Part of a small language model's weights.
Size: 10 layers, width 128, 4 heads of 32, MLP 512 tanh GELU, vocabulary 8192.
Architecture: LayerNorm before each block, biases on query, key and value.
Training: a variant of Adam for these matrices, 181M tokens.
Each number is 200 + 30 x the weight over the matrix's rms, rounded and kept within 0 to 999. Layers, rows and columns count from 0.

# q: layer 4 attention query, 128x128, rms 0.135, rows 38-63, columns 64-127
# k: layer 4 attention key, 128x128, rms 0.108, rows 38-63, columns 64-127
# v: layer 4 attention value, 128x128, rms 0.0751, rows 32-58, columns 64-127
# o: layer 4 attention output (transposed), 128x128, rms 0.076, rows 32-57, columns 64-127
q38,190,191,185,168,200,219,186,218,180,245,207,172,196,222,176,187,218,140,182,215,175,193,199,227,213,181,185,210,217,213,167,199,187,190,203,225,180,177,177,185,233,169,179,190,201,216,210,223,204,158,233,210,177,205,209,200,163,186,219,199,188,216,238,221
k38,165,204,208,219,207,208,182,237,215,205,283,189,198,217,204,183,230,161,227,220,153,196,197,254,215,204,219,201,199,173,190,200,160,197,167,175,187,193,188,203,197,160,218,158,233,215,228,177,195,210,186,187,211,221,204,216,158,184,238,202,217,128,218,212
q39,172,173,180,199,221,162,195,169,196,215,205,170,208,217,208,203,206,196,225,176,207,200,156,204,225,201,214,223,205,197,207,172,207,234,227,172,184,229,207,185,169,242,167,191,179,195,228,183,170,206,224,181,186,179,234,199,216,227,209,200,225,217,204,179
k39,191,183,169,201,218,186,203,178,201,180,202,187,199,230,268,176,206,206,226,183,219,210,176,174,242,185,189,216,203,223,188,200,221,240,246,154,192,245,169,182,214,231,174,232,166,193,226,192,204,167,234,179,205,157,165,225,220,224,212,225,211,273,163,208
q40,232,178,183,222,213,180,186,217,212,200,214,167,203,172,202,215,208,208,190,224,198,204,196,190,217,229,169,245,230,226,181,208,229,190,199,176,142,218,178,210,196,213,200,178,186,197,198,216,202,240,225,197,216,212,220,194,198,212,202,214,187,200,187,196
k40,185,175,186,181,212,182,180,205,202,191,245,166,197,185,223,205,213,206,207,174,190,180,184,204,200,217,194,223,205,182,200,252,201,216,188,188,203,237,207,200,197,221,192,178,218,181,250,169,138,200,225,152,194,254,229,187,205,225,189,201,187,106,179,222
q41,215,205,175,164,236,228,161,195,215,208,197,206,175,189,197,194,177,166,160,202,188,215,205,217,184,239,197,218,191,204,165,215,188,183,164,196,173,185,189,206,216,195,197,189,198,173,197,163,210,196,213,216,224,224,232,207,206,189,179,228,197,213,170,229
k41,218,220,162,176,237,251,184,182,213,239,218,232,195,168,187,205,198,190,191,178,153,190,191,250,169,234,211,229,184,221,161,213,185,186,188,226,175,202,167,176,241,209,205,223,209,199,190,151,220,208,219,203,205,217,213,160,204,185,178,192,174,200,196,178
q42,179,195,178,176,179,205,202,236,193,204,175,195,190,208,210,236,191,199,207,208,188,210,191,174,213,196,197,192,172,194,194,172,169,204,188,216,207,226,201,197,195,164,203,208,212,200,179,195,237,211,224,205,175,219,216,204,214,183,197,190,156,188,189,190
k42,196,198,172,220,191,165,185,237,203,178,195,198,190,208,209,207,186,238,189,205,197,197,202,197,178,166,191,194,183,147,243,171,192,176,198,232,234,210,176,189,212,202,191,166,250,198,235,182,219,217,217,232,229,248,218,183,212,194,168,202,131,148,217,181
q43,206,223,215,179,224,219,221,168,203,165,204,215,220,206,212,202,162,203,173,197,223,203,236,231,184,195,206,174,205,212,181,182,169,228,222,202,181,202,169,193,191,215,166,203,207,193,186,168,220,178,213,198,187,173,206,238,181,165,185,217,195,196,205,208
k43,197,202,219,202,229,249,234,182,159,206,178,217,221,194,163,239,176,161,204,229,208,166,224,225,178,192,231,169,248,195,164,207,181,203,213,222,156,208,219,194,189,181,193,164,170,180,161,163,206,212,198,237,202,187,206,192,176,164,196,207,155,141,217,179
q44,216,184,174,222,195,170,200,236,176,228,218,208,180,194,240,174,189,169,198,182,220,192,180,162,216,198,154,191,206,203,198,186,219,213,215,210,212,226,203,214,198,200,189,197,199,172,187,204,215,205,213,210,223,198,173,212,220,218,204,207,181,238,211,199
k44,202,158,172,193,189,146,177,229,188,216,191,203,197,213,203,187,188,182,189,196,187,228,182,127,230,209,172,190,217,194,196,229,211,169,198,227,210,246,211,193,193,176,164,178,213,175,139,192,201,205,216,219,217,176,191,186,197,198,230,214,170,220,186,241
q45,209,219,196,217,226,200,170,246,182,195,203,225,168,192,211,188,184,216,190,202,182,198,203,173,213,195,169,193,189,216,184,211,201,165,215,208,169,230,227,192,194,223,194,200,194,152,195,201,175,213,218,225,208,216,201,188,195,179,183,185,186,191,178,201
k45,215,226,173,201,193,180,171,213,188,201,213,166,205,180,200,204,210,235,185,202,179,179,183,180,209,231,213,201,210,209,188,171,214,168,192,234,186,206,185,201,209,220,202,191,214,173,199,179,172,208,213,231,190,246,225,184,204,213,191,200,169,162,224,212
q46,189,240,172,173,179,210,205,194,197,218,165,197,231,223,191,176,229,185,199,219,217,212,202,233,169,181,174,223,193,195,211,199,172,224,183,204,190,199,196,208,197,195,189,187,178,188,195,198,187,198,201,204,181,167,198,234,192,185,189,191,196,202,215,227
k46,185,217,180,177,179,206,211,175,211,212,145,218,199,203,186,205,212,182,196,208,186,217,230,254,202,199,190,185,177,219,194,161,188,190,238,236,200,224,195,176,194,179,201,184,162,209,227,199,232,176,210,222,174,141,174,235,198,179,197,206,220,231,246,203
q47,219,193,158,216,178,204,160,192,216,217,227,182,201,185,175,188,215,188,222,220,204,196,209,189,227,173,206,228,214,198,177,183,213,187,221,204,159,188,214,190,163,177,228,207,196,199,217,230,228,221,212,183,188,214,202,221,189,192,209,196,207,200,169,174
k47,182,207,169,211,190,175,184,203,232,207,245,214,211,206,166,188,229,193,248,204,174,204,208,170,178,183,212,244,191,168,192,225,203,177,222,218,234,232,195,188,179,208,203,184,233,164,218,173,197,232,190,146,175,241,207,185,189,191,217,208,224,170,168,194
q48,224,231,206,211,205,210,223,180,188,194,211,163,187,189,202,231,232,240,159,198,232,193,201,199,203,185,189,172,200,189,156,249,233,197,224,191,207,207,211,185,226,179,201,166,209,183,211,199,145,182,210,210,241,186,236,161,217,211,195,196,183,174,160,191
k48,203,250,207,216,193,204,192,163,191,190,244,164,184,195,208,204,218,197,178,195,218,125,191,193,205,197,219,213,214,162,155,232,204,207,211,194,213,177,198,214,210,174,205,157,229,197,194,177,181,188,198,191,214,245,237,184,207,233,178,168,194,171,155,164
q49,208,216,214,205,194,215,203,256,181,164,186,206,182,198,201,175,141,196,216,230,208,200,183,172,212,228,188,183,211,201,191,188,224,199,170,208,212,193,205,210,227,187,235,231,246,183,197,203,179,211,194,219,181,217,150,221,202,224,172,200,181,221,196,212
k49,226,209,197,219,181,199,197,243,176,193,177,205,165,186,202,190,171,232,195,227,230,242,201,198,218,219,200,201,192,261,203,173,199,186,186,224,184,170,186,204,189,193,190,255,205,173,168,223,209,220,197,213,173,159,146,217,208,192,189,194,180,272,189,179
q50,172,195,175,203,198,190,214,230,214,227,223,197,214,188,190,159,240,179,220,221,141,198,210,242,181,207,176,207,187,203,210,215,175,194,174,196,251,165,214,195,175,152,178,170,192,218,202,229,198,232,202,198,198,212,187,208,182,195,209,230,172,194,238,237
k50,209,212,197,176,218,196,213,182,222,222,196,185,229,178,213,199,229,213,199,195,168,216,201,214,238,223,150,198,185,162,209,183,175,243,201,171,258,181,222,156,184,116,209,195,221,248,243,243,166,203,246,186,200,201,182,208,198,184,224,208,186,190,237,235
q51,219,189,173,183,193,189,196,145,179,209,217,243,188,217,171,179,216,185,246,217,211,221,212,196,237,176,263,200,174,227,180,187,197,208,217,208,178,184,154,175,219,169,174,244,185,214,199,250,199,247,200,195,180,167,195,159,181,233,210,183,214,209,160,240
k51,213,213,184,190,248,224,204,164,193,216,220,236,195,219,173,185,200,197,231,215,183,244,205,194,200,166,211,224,192,187,197,216,239,208,200,216,217,234,158,172,185,237,206,178,171,202,158,191,198,206,237,167,209,211,202,182,247,194,197,186,198,54,198,198
q52,198,209,206,224,201,269,211,182,228,174,222,219,206,189,181,193,190,219,172,179,178,201,216,191,167,223,231,202,203,189,185,198,197,215,217,185,252,186,203,191,180,220,185,181,186,199,195,195,175,182,198,226,215,206,227,223,163,176,189,206,223,173,180,178
k52,189,225,211,221,198,271,210,170,207,237,178,216,196,189,175,190,218,217,211,185,222,182,203,211,150,182,198,208,190,203,161,180,198,211,265,178,211,214,199,189,203,202,211,189,216,203,184,226,193,189,183,211,190,202,194,213,168,199,179,172,238,249,235,163
q53,225,225,181,190,154,161,188,183,206,194,187,202,193,150,205,196,219,213,172,233,180,240,220,199,216,137,179,191,198,207,207,210,176,179,178,227,159,199,190,187,172,180,218,152,181,179,194,195,238,195,224,178,221,216,215,238,201,209,199,207,154,199,231,248
k53,198,190,204,173,190,178,188,194,184,187,244,185,234,190,178,231,210,185,189,218,179,173,198,193,217,187,219,187,208,132,216,184,203,190,150,235,213,189,225,193,202,184,189,133,206,214,233,181,192,178,217,196,208,269,243,204,210,206,188,214,153,80,212,200
q54,251,187,171,205,178,189,204,232,207,179,186,200,227,192,184,198,189,152,184,247,193,199,206,179,191,223,171,208,213,175,190,212,209,234,174,217,215,212,206,209,219,166,225,200,220,193,191,207,168,210,197,193,189,191,204,208,219,211,205,187,190,218,191,201
k54,208,198,174,211,169,200,178,197,224,188,177,222,172,165,216,196,157,177,229,219,208,216,199,179,194,198,136,213,198,190,226,208,192,234,195,211,219,220,205,211,188,158,198,237,212,184,169,178,207,204,181,204,198,175,147,217,216,199,216,194,195,262,185,179
q55,204,180,171,173,220,201,195,203,183,169,248,183,206,169,203,171,207,222,241,219,194,188,166,209,236,149,230,216,238,145,221,176,185,249,159,214,205,200,179,176,149,177,173,150,208,207,212,201,225,203,211,169,184,219,236,226,176,225,216,214,171,166,231,202
k55,206,175,197,209,211,190,194,202,199,182,272,186,182,221,238,192,205,198,245,224,236,162,175,208,228,181,225,207,216,124,206,192,200,214,204,162,210,186,182,206,179,136,191,241,233,184,239,187,186,220,190,172,183,200,209,234,184,247,192,225,205,250,197,201
q56,204,218,180,206,206,212,197,216,179,185,216,189,177,194,205,162,197,197,194,212,180,184,170,210,224,210,214,201,191,190,184,204,220,189,193,181,219,167,208,214,257,209,196,186,246,192,225,217,140,203,186,236,221,233,181,204,203,240,179,173,207,195,176,219
k56,226,231,212,199,185,188,169,199,215,221,186,191,166,193,228,174,181,219,199,219,204,235,181,218,230,224,176,212,178,254,174,188,208,198,239,184,196,176,192,216,215,197,202,271,217,210,199,217,197,209,195,205,195,165,148,224,197,205,185,198,229,327,193,182
q57,200,159,201,163,184,171,196,194,228,196,175,169,247,200,196,200,206,213,201,239,187,207,235,265,195,220,193,212,185,225,176,187,191,196,211,229,187,224,201,211,234,169,179,195,182,225,190,206,158,202,220,233,223,197,196,223,221,209,189,230,165,185,181,212
k57,179,198,166,156,201,186,182,188,217,195,144,165,231,185,221,224,198,181,221,200,195,170,229,242,221,218,188,206,224,179,199,201,209,198,189,205,183,227,210,199,201,165,168,183,192,217,205,190,153,212,230,214,228,237,200,192,215,180,174,221,144,124,218,216
q58,205,172,217,216,214,195,150,219,219,196,229,222,184,209,198,199,199,177,186,178,211,193,211,159,190,195,203,231,198,190,239,189,191,178,176,218,151,227,209,244,178,216,223,181,181,189,207,209,222,195,212,179,203,226,223,162,184,179,209,188,224,185,212,175
k58,189,172,184,220,194,157,179,186,217,210,228,249,195,184,219,180,217,212,201,174,163,158,188,164,176,225,205,218,201,158,281,210,192,134,187,184,194,235,198,212,177,224,228,203,228,199,247,188,187,216,173,179,206,246,206,153,179,218,198,193,228,207,218,219
q59,183,182,224,209,177,236,187,182,198,193,212,189,193,225,195,198,182,177,179,180,214,188,189,229,193,214,218,241,188,210,183,208,168,186,230,195,212,188,157,213,233,209,182,214,205,200,183,196,208,193,208,184,198,189,228,185,167,172,218,205,227,216,200,195
k59,165,169,251,190,208,249,235,200,212,235,216,210,204,193,165,202,182,199,209,173,192,216,210,190,175,209,236,216,189,193,183,228,164,194,190,181,185,231,177,177,229,227,204,172,222,196,169,181,212,203,217,191,203,229,212,183,183,158,210,187,243,164,216,198
q60,227,215,206,211,182,182,204,218,178,169,211,217,207,224,207,194,176,177,204,239,205,193,199,190,239,233,204,190,164,193,202,197,220,174,203,188,221,183,201,218,220,177,208,235,245,190,197,228,165,184,154,216,199,190,181,205,222,227,174,165,208,210,195,212
k60,221,224,209,210,187,185,183,218,205,206,159,198,168,189,195,198,175,215,195,216,207,250,211,168,230,198,167,206,189,256,211,191,232,189,213,223,203,202,202,202,178,199,218,248,189,196,149,224,226,194,171,222,214,152,138,214,213,184,181,211,202,283,182,213
q61,179,260,167,153,237,196,208,154,196,229,218,213,218,201,230,189,216,213,195,186,185,203,192,225,195,225,218,149,183,216,182,185,247,215,200,193,222,177,209,229,199,242,174,199,196,200,235,220,162,164,173,231,213,192,171,180,198,229,155,179,256,198,200,212
k61,213,229,201,190,199,199,183,174,195,200,158,213,184,200,223,191,202,198,199,212,223,228,188,221,207,201,193,184,195,264,166,186,209,178,233,203,189,182,200,212,201,182,202,249,157,215,172,223,214,215,193,214,195,135,164,209,194,195,188,197,220,322,206,204
q62,249,207,208,187,193,252,192,217,209,170,192,227,220,156,155,199,166,219,185,199,216,199,206,154,195,173,201,238,223,172,182,212,202,246,189,207,177,225,192,151,177,187,222,198,216,196,153,190,243,199,208,184,173,206,213,230,171,170,239,217,191,188,177,187
k62,186,198,196,233,188,247,211,212,215,189,227,218,185,182,150,204,172,177,195,215,208,182,189,196,162,174,228,218,198,149,191,209,155,217,207,200,206,207,200,199,197,197,212,171,236,173,200,149,201,199,197,199,186,250,264,202,183,198,209,202,200,91,208,175
q63,205,239,207,223,183,202,184,201,227,205,261,249,197,219,205,164,221,192,224,206,185,193,186,190,194,175,208,187,157,206,227,217,194,186,189,191,202,214,247,189,163,199,198,218,211,197,218,224,208,223,169,182,196,191,163,192,204,219,194,199,232,231,200,200
k63,227,219,217,173,196,177,213,191,206,214,176,222,201,175,191,204,197,201,202,180,221,254,210,156,223,178,200,197,179,239,198,224,213,190,195,201,207,194,227,194,201,190,217,240,168,202,150,232,236,206,202,184,182,136,160,204,201,199,212,188,219,287,205,242
v32,208,176,209,180,206,195,207,198,196,225,184,205,182,219,201,175,222,166,213,211,198,210,197,172,182,216,229,164,214,186,180,163,190,170,213,178,221,198,194,183,152,185,204,196,226,170,212,159,222,188,221,221,234,204,194,256,233,203,187,196,196,198,249,203
o32,235,210,204,209,207,199,179,190,197,154,206,185,178,183,222,230,166,170,188,226,230,151,231,220,215,217,194,207,178,195,238,191,226,212,211,173,184,197,213,218,223,212,216,217,180,231,163,223,191,225,203,211,202,231,190,205,178,208,192,198,187,200,180,174
v33,191,194,229,180,146,195,203,205,183,207,186,227,196,215,183,197,219,187,187,151,203,200,172,187,223,195,166,217,179,230,202,191,217,175,164,193,208,189,214,251,170,260,211,209,205,171,206,212,177,233,194,218,188,213,200,184,215,212,175,118,197,198,216,234
o33,212,209,201,199,249,186,171,163,210,200,197,167,182,204,209,183,221,233,245,229,223,201,237,209,176,203,238,215,209,176,194,181,190,209,245,205,181,202,170,189,189,159,244,226,214,199,198,213,202,202,195,201,215,186,210,219,168,196,188,186,235,254,185,180
v34,224,197,186,187,245,216,196,221,171,197,215,160,166,214,202,211,177,174,244,135,206,198,222,237,244,209,171,154,195,216,187,214,205,159,227,220,162,225,201,176,168,197,185,205,168,141,187,197,168,209,173,201,240,204,165,169,246,214,179,185,186,191,150,249
o34,221,160,212,226,167,175,250,205,205,192,160,166,160,177,190,207,224,238,160,224,210,201,181,198,197,227,175,225,188,208,185,170,211,238,167,198,237,179,234,219,176,183,193,235,214,238,233,209,200,189,229,161,224,176,202,212,177,205,238,188,219,209,270,167
v35,203,222,196,221,227,184,182,222,218,175,215,197,173,233,208,257,184,180,205,192,237,209,217,242,213,251,194,222,212,233,218,204,209,128,181,202,117,221,198,239,189,241,233,176,177,220,194,192,170,211,182,192,172,209,230,203,218,195,203,185,214,209,185,210
o35,195,214,215,214,212,206,236,176,174,221,207,161,231,180,187,201,214,245,201,221,169,195,198,215,196,148,202,194,202,144,173,172,163,226,233,213,243,211,168,196,160,167,202,195,231,202,237,207,229,198,221,142,197,212,216,183,198,217,242,178,182,200,229,178
v36,140,186,222,180,190,204,216,184,171,191,222,160,197,213,231,205,197,187,203,161,204,212,234,200,173,181,226,186,184,165,218,178,156,216,212,207,224,199,175,225,202,195,197,208,200,177,204,154,234,210,199,201,204,203,216,180,195,188,191,215,211,210,220,234
o36,235,232,188,188,179,177,175,189,211,181,176,203,225,183,162,193,187,206,196,222,193,224,195,185,225,231,187,195,210,249,189,224,233,181,177,200,202,203,208,208,204,207,215,216,195,198,160,236,170,217,184,191,220,181,163,213,232,234,180,199,187,207,172,202
v37,191,161,183,193,220,200,223,235,193,255,238,210,208,238,217,182,209,205,223,147,222,210,159,173,131,224,164,177,165,172,207,202,198,202,191,201,261,203,198,187,150,168,221,209,210,233,170,175,170,233,211,213,219,187,201,203,196,206,197,173,184,197,199,180
o37,237,173,212,178,203,188,179,151,195,139,193,237,175,166,216,237,185,225,196,210,187,161,232,207,255,202,229,195,212,196,167,175,215,205,200,187,167,208,207,231,215,270,177,205,182,204,230,195,214,216,208,245,206,228,151,209,206,183,172,216,221,176,165,170
v38,248,183,193,219,208,215,139,173,268,223,213,227,189,166,163,174,209,217,212,210,184,210,185,221,219,219,152,231,210,218,208,206,153,191,177,178,183,184,227,234,166,226,202,188,207,243,173,181,181,173,217,218,235,207,180,222,180,217,231,219,236,205,185,172
o38,162,178,209,192,219,152,217,240,172,222,210,177,201,260,263,200,225,183,202,189,196,165,192,238,229,175,215,164,192,185,190,174,201,207,229,212,201,206,171,189,220,185,193,210,201,205,260,212,242,182,216,180,184,160,192,172,203,208,158,190,165,258,230,254
v39,163,149,230,170,175,190,257,232,182,206,185,186,208,256,203,203,158,183,210,200,177,189,207,264,208,212,199,152,198,211,151,227,136,168,201,183,221,172,206,180,246,195,211,216,206,179,180,179,197,177,182,210,209,209,193,238,212,211,195,219,186,200,184,205
o39,232,198,144,216,220,190,140,173,215,186,226,221,169,177,232,190,214,199,191,212,246,171,188,159,210,245,171,206,232,179,207,209,215,201,182,183,213,237,202,223,130,174,193,179,217,180,247,216,195,232,179,180,228,219,244,190,221,211,180,234,202,188,198,210
v40,234,220,190,153,189,223,245,220,228,230,232,247,154,178,178,146,163,183,227,216,182,177,233,206,219,170,178,239,205,189,189,202,181,187,217,169,134,181,199,220,151,236,229,212,210,179,182,154,186,183,205,192,230,196,157,224,189,195,199,202,177,174,173,237
o40,196,172,188,203,222,171,176,192,186,182,192,145,201,218,246,226,249,186,203,166,212,218,164,217,207,213,193,199,214,207,205,177,207,210,213,170,212,221,214,182,188,202,194,212,205,220,222,213,215,201,198,189,231,176,247,215,193,241,199,198,201,318,205,159
v41,147,166,207,176,157,196,224,213,204,206,194,148,236,251,158,193,152,184,186,215,188,189,186,224,236,196,202,229,194,223,199,183,177,160,221,182,202,225,177,194,229,189,230,217,188,209,178,220,193,141,174,206,199,191,212,226,184,220,183,180,183,189,246,179
o41,246,224,197,233,244,212,183,153,194,166,212,217,165,167,215,195,176,205,169,218,210,157,203,162,184,227,218,194,206,147,215,200,214,203,205,201,235,189,201,204,183,197,212,182,227,164,237,236,174,236,183,185,190,221,201,161,230,189,170,203,213,181,188,222
v42,197,173,189,162,160,173,210,222,173,161,181,187,201,198,211,201,159,223,162,206,223,194,197,234,210,212,195,233,188,194,195,212,219,219,186,181,195,161,220,213,226,179,205,177,183,188,189,238,170,249,214,193,213,187,219,163,181,202,225,222,179,191,178,173
o42,160,231,169,194,218,212,228,172,235,167,244,194,202,201,171,210,218,225,211,225,191,222,209,176,176,182,190,232,237,238,157,184,206,201,218,178,174,210,241,181,154,218,187,209,200,213,227,196,196,172,216,176,206,138,226,202,142,189,211,188,204,220,227,215
v43,149,261,224,137,206,193,233,222,180,183,218,159,190,217,224,204,220,198,230,181,212,179,203,195,210,205,224,198,159,142,191,212,181,195,231,222,235,219,205,188,213,189,177,231,191,210,183,165,244,199,219,193,163,192,197,175,221,161,184,204,147,181,231,238
o43,236,203,200,233,157,209,161,234,186,192,167,196,220,169,143,188,175,218,197,215,214,248,212,195,208,214,167,202,231,258,175,210,199,213,148,226,199,200,200,186,222,219,215,195,199,183,203,234,199,230,199,172,200,196,153,233,220,233,227,201,203,226,188,174
v44,233,225,228,211,215,178,207,195,215,237,266,213,199,218,182,214,219,249,200,216,187,193,196,148,157,116,223,148,226,186,210,188,224,199,233,226,181,212,234,189,171,192,187,222,199,208,195,175,206,177,194,171,213,192,188,190,232,188,201,204,200,203,178,188
o44,215,202,210,202,191,198,197,225,196,225,189,143,171,197,191,206,161,160,176,190,214,178,170,294,196,228,190,208,158,208,191,211,163,254,167,206,212,177,192,181,269,207,172,213,189,192,222,181,221,226,194,181,176,250,200,254,213,189,168,177,187,241,233,204
v45,240,171,153,224,187,195,189,262,165,182,190,225,177,182,207,206,135,225,205,185,185,197,183,196,230,205,151,203,186,179,162,214,184,253,211,206,263,173,211,172,240,138,193,200,220,206,180,208,217,219,211,183,228,196,189,197,177,159,220,227,209,199,290,173
o45,209,219,206,171,190,172,210,170,216,213,219,156,238,219,196,206,268,189,191,236,219,232,222,222,187,218,232,213,168,234,231,243,245,170,207,214,139,225,227,200,178,242,158,177,179,190,262,183,193,180,207,194,256,187,204,173,188,219,197,201,212,183,157,222
v46,192,225,181,194,206,205,161,189,228,221,212,245,151,184,240,196,199,179,191,225,193,207,190,169,228,168,173,235,157,214,220,231,205,188,194,213,224,180,178,186,177,198,201,231,205,245,191,222,228,208,227,183,204,201,212,169,148,198,227,197,205,207,197,160
o46,210,207,216,190,215,240,239,226,191,227,188,194,233,235,160,195,171,215,195,174,223,215,206,252,187,178,257,167,236,227,144,221,202,211,201,214,209,197,221,213,208,190,178,170,184,210,173,180,194,182,149,208,182,176,200,223,239,195,164,225,207,153,181,223
v47,256,251,175,224,162,213,161,197,244,192,184,152,200,167,161,221,172,216,178,199,178,194,192,269,240,222,189,208,233,225,171,251,258,203,207,210,237,197,242,211,232,195,195,192,211,191,184,244,158,212,193,199,222,230,206,198,177,210,212,202,179,184,212,147
o47,176,178,248,190,267,213,234,227,165,195,173,223,161,231,211,151,258,187,211,142,213,222,189,152,153,171,245,199,186,213,242,175,182,218,233,218,168,215,202,181,178,213,165,211,179,189,219,200,238,162,233,208,188,101,205,167,165,191,206,205,246,213,246,231
v48,186,203,209,256,171,179,223,214,176,169,200,208,159,155,231,225,188,194,232,215,249,190,182,189,179,187,244,194,203,244,155,166,227,186,219,225,144,207,178,179,247,201,195,191,211,195,214,212,214,172,191,176,189,185,172,177,162,212,191,233,170,173,209,221
o48,167,195,190,215,205,243,169,173,226,192,206,198,218,221,198,197,252,216,164,205,210,167,211,213,219,229,167,207,220,160,240,195,226,176,201,207,251,192,191,221,173,188,179,207,173,219,193,177,213,180,196,216,204,179,198,216,190,197,240,182,211,206,219,187
v49,163,267,207,178,196,214,174,178,219,220,213,162,190,221,228,229,200,174,194,205,223,202,213,198,175,177,184,165,148,186,204,213,197,222,179,198,195,200,174,173,179,221,229,217,191,198,187,219,212,204,185,199,171,206,195,191,220,174,189,199,164,210,210,220
o49,205,174,190,210,195,219,219,213,181,229,178,224,221,215,150,172,185,219,216,197,161,225,217,195,201,193,230,201,205,195,222,197,228,201,170,183,221,201,229,174,212,212,194,170,190,208,196,199,193,208,196,183,192,228,178,206,216,210,173,211,206,109,193,187
v50,253,139,169,159,133,175,215,205,213,199,201,193,236,231,213,198,210,194,168,206,215,205,203,222,200,181,183,249,241,200,236,206,223,135,202,198,116,194,193,214,168,200,216,207,208,250,178,217,179,166,232,196,195,192,205,184,123,170,209,219,210,188,199,193
o50,162,247,214,247,257,178,228,173,175,182,230,179,194,153,195,188,249,222,193,193,156,173,209,206,202,202,207,189,191,197,113,220,206,241,236,217,238,205,148,201,230,213,193,182,225,148,194,185,210,194,178,218,145,186,235,201,265,200,208,185,176,188,176,167
v51,143,195,189,182,227,186,191,210,174,204,222,214,219,230,202,199,214,137,247,204,200,190,198,215,148,209,240,214,190,211,204,189,159,208,156,201,162,180,140,226,224,223,192,194,193,193,193,208,200,204,173,208,254,189,222,157,179,222,191,217,205,191,260,222
o51,212,247,177,244,149,207,199,156,206,208,239,184,185,174,228,241,201,216,155,214,184,205,207,207,243,166,198,208,192,183,175,235,228,190,211,187,243,188,192,194,143,168,170,197,199,221,185,184,227,185,158,173,156,225,197,219,197,217,195,193,201,283,161,183
v52,206,221,184,150,181,229,168,201,217,192,218,195,243,245,187,141,180,195,200,242,222,202,219,238,195,212,170,239,228,181,236,200,150,195,233,168,199,194,223,206,188,197,205,198,177,189,192,215,190,184,175,215,236,211,199,191,153,202,193,241,199,196,197,163
o52,183,165,211,245,206,159,233,203,198,154,214,216,184,175,254,201,202,201,203,142,160,206,170,142,196,187,206,179,194,221,185,189,201,228,189,224,206,239,209,152,230,232,168,156,237,197,211,214,196,191,224,225,157,186,238,155,194,203,171,218,223,165,190,219
v53,190,161,225,241,179,183,137,141,252,274,187,145,206,169,204,217,236,228,168,187,186,201,227,228,186,262,160,197,224,191,235,191,201,215,209,188,168,170,190,152,181,191,189,204,227,198,238,159,214,257,187,173,182,209,217,230,178,183,207,232,221,218,157,162
o53,169,211,201,188,209,221,206,210,166,221,207,234,231,210,176,205,167,187,209,223,178,207,208,190,180,176,207,176,219,197,181,206,217,196,201,198,188,226,204,221,210,233,211,194,147,183,156,186,222,190,204,180,205,205,188,189,258,183,187,162,189,111,224,251
v54,181,212,243,188,166,195,178,211,156,212,198,181,171,198,188,220,184,173,210,254,212,197,215,175,177,139,196,138,208,228,174,239,153,212,213,200,212,193,279,240,220,214,194,207,208,201,224,197,189,189,194,199,191,203,175,189,170,180,217,210,192,183,236,225
o54,210,204,131,228,181,193,147,186,238,209,222,169,185,214,211,199,221,215,209,213,198,190,192,250,196,195,199,199,196,211,230,227,188,238,198,216,172,171,187,201,173,178,167,213,197,211,215,191,243,234,160,162,171,182,260,210,202,211,187,201,190,291,212,180
v55,168,181,214,201,213,199,185,216,202,223,173,184,199,230,163,217,209,238,235,226,208,222,183,230,213,213,203,239,227,202,225,187,216,195,165,202,180,208,230,203,172,192,178,216,184,187,213,218,182,190,168,212,222,200,204,209,202,213,180,180,234,197,210,222
o55,235,199,187,228,202,183,203,180,173,206,221,224,172,192,224,205,213,183,195,215,201,176,201,170,205,185,185,168,175,171,192,198,175,186,236,210,238,214,197,195,234,168,214,188,237,181,218,194,175,236,224,182,192,252,212,184,252,169,222,189,228,175,205,179
v56,200,216,213,185,229,232,186,197,187,224,161,217,189,198,220,199,246,172,198,182,233,214,182,215,243,203,180,176,165,213,177,191,142,249,211,194,155,197,243,190,237,223,166,201,219,186,214,190,199,238,226,213,174,192,199,179,258,189,200,201,176,213,187,206
o56,193,175,203,177,205,186,166,215,199,164,174,202,220,218,196,188,140,250,202,186,204,184,232,202,193,196,190,234,241,181,263,225,212,160,177,216,214,207,191,206,178,199,236,179,140,227,208,242,202,191,215,214,230,224,180,203,195,195,179,247,238,129,229,219
v57,225,197,226,191,205,194,221,204,192,131,190,198,193,218,218,236,160,201,194,180,225,195,204,185,157,141,214,182,218,177,224,190,232,200,210,225,205,206,231,234,171,199,236,203,173,178,210,195,207,226,186,173,182,197,210,177,242,168,214,181,234,216,157,168
o57,199,209,154,189,196,174,197,229,227,193,233,191,208,205,155,182,229,188,224,211,169,200,196,218,219,219,190,248,191,186,148,186,138,197,195,208,189,194,212,180,210,178,191,175,227,216,206,180,198,215,215,168,206,265,224,211,182,185,209,218,161,155,194,188
v58,141,218,195,179,162,196,233,239,163,193,198,223,161,252,206,208,188,205,185,163,218,190,202,171,188,191,205,213,143,179,186,206,236,192,234,206,247,223,186,205,229,172,229,201,214,198,208,211,211,196,206,205,185,201,203,173,207,196,188,196,199,194,209,203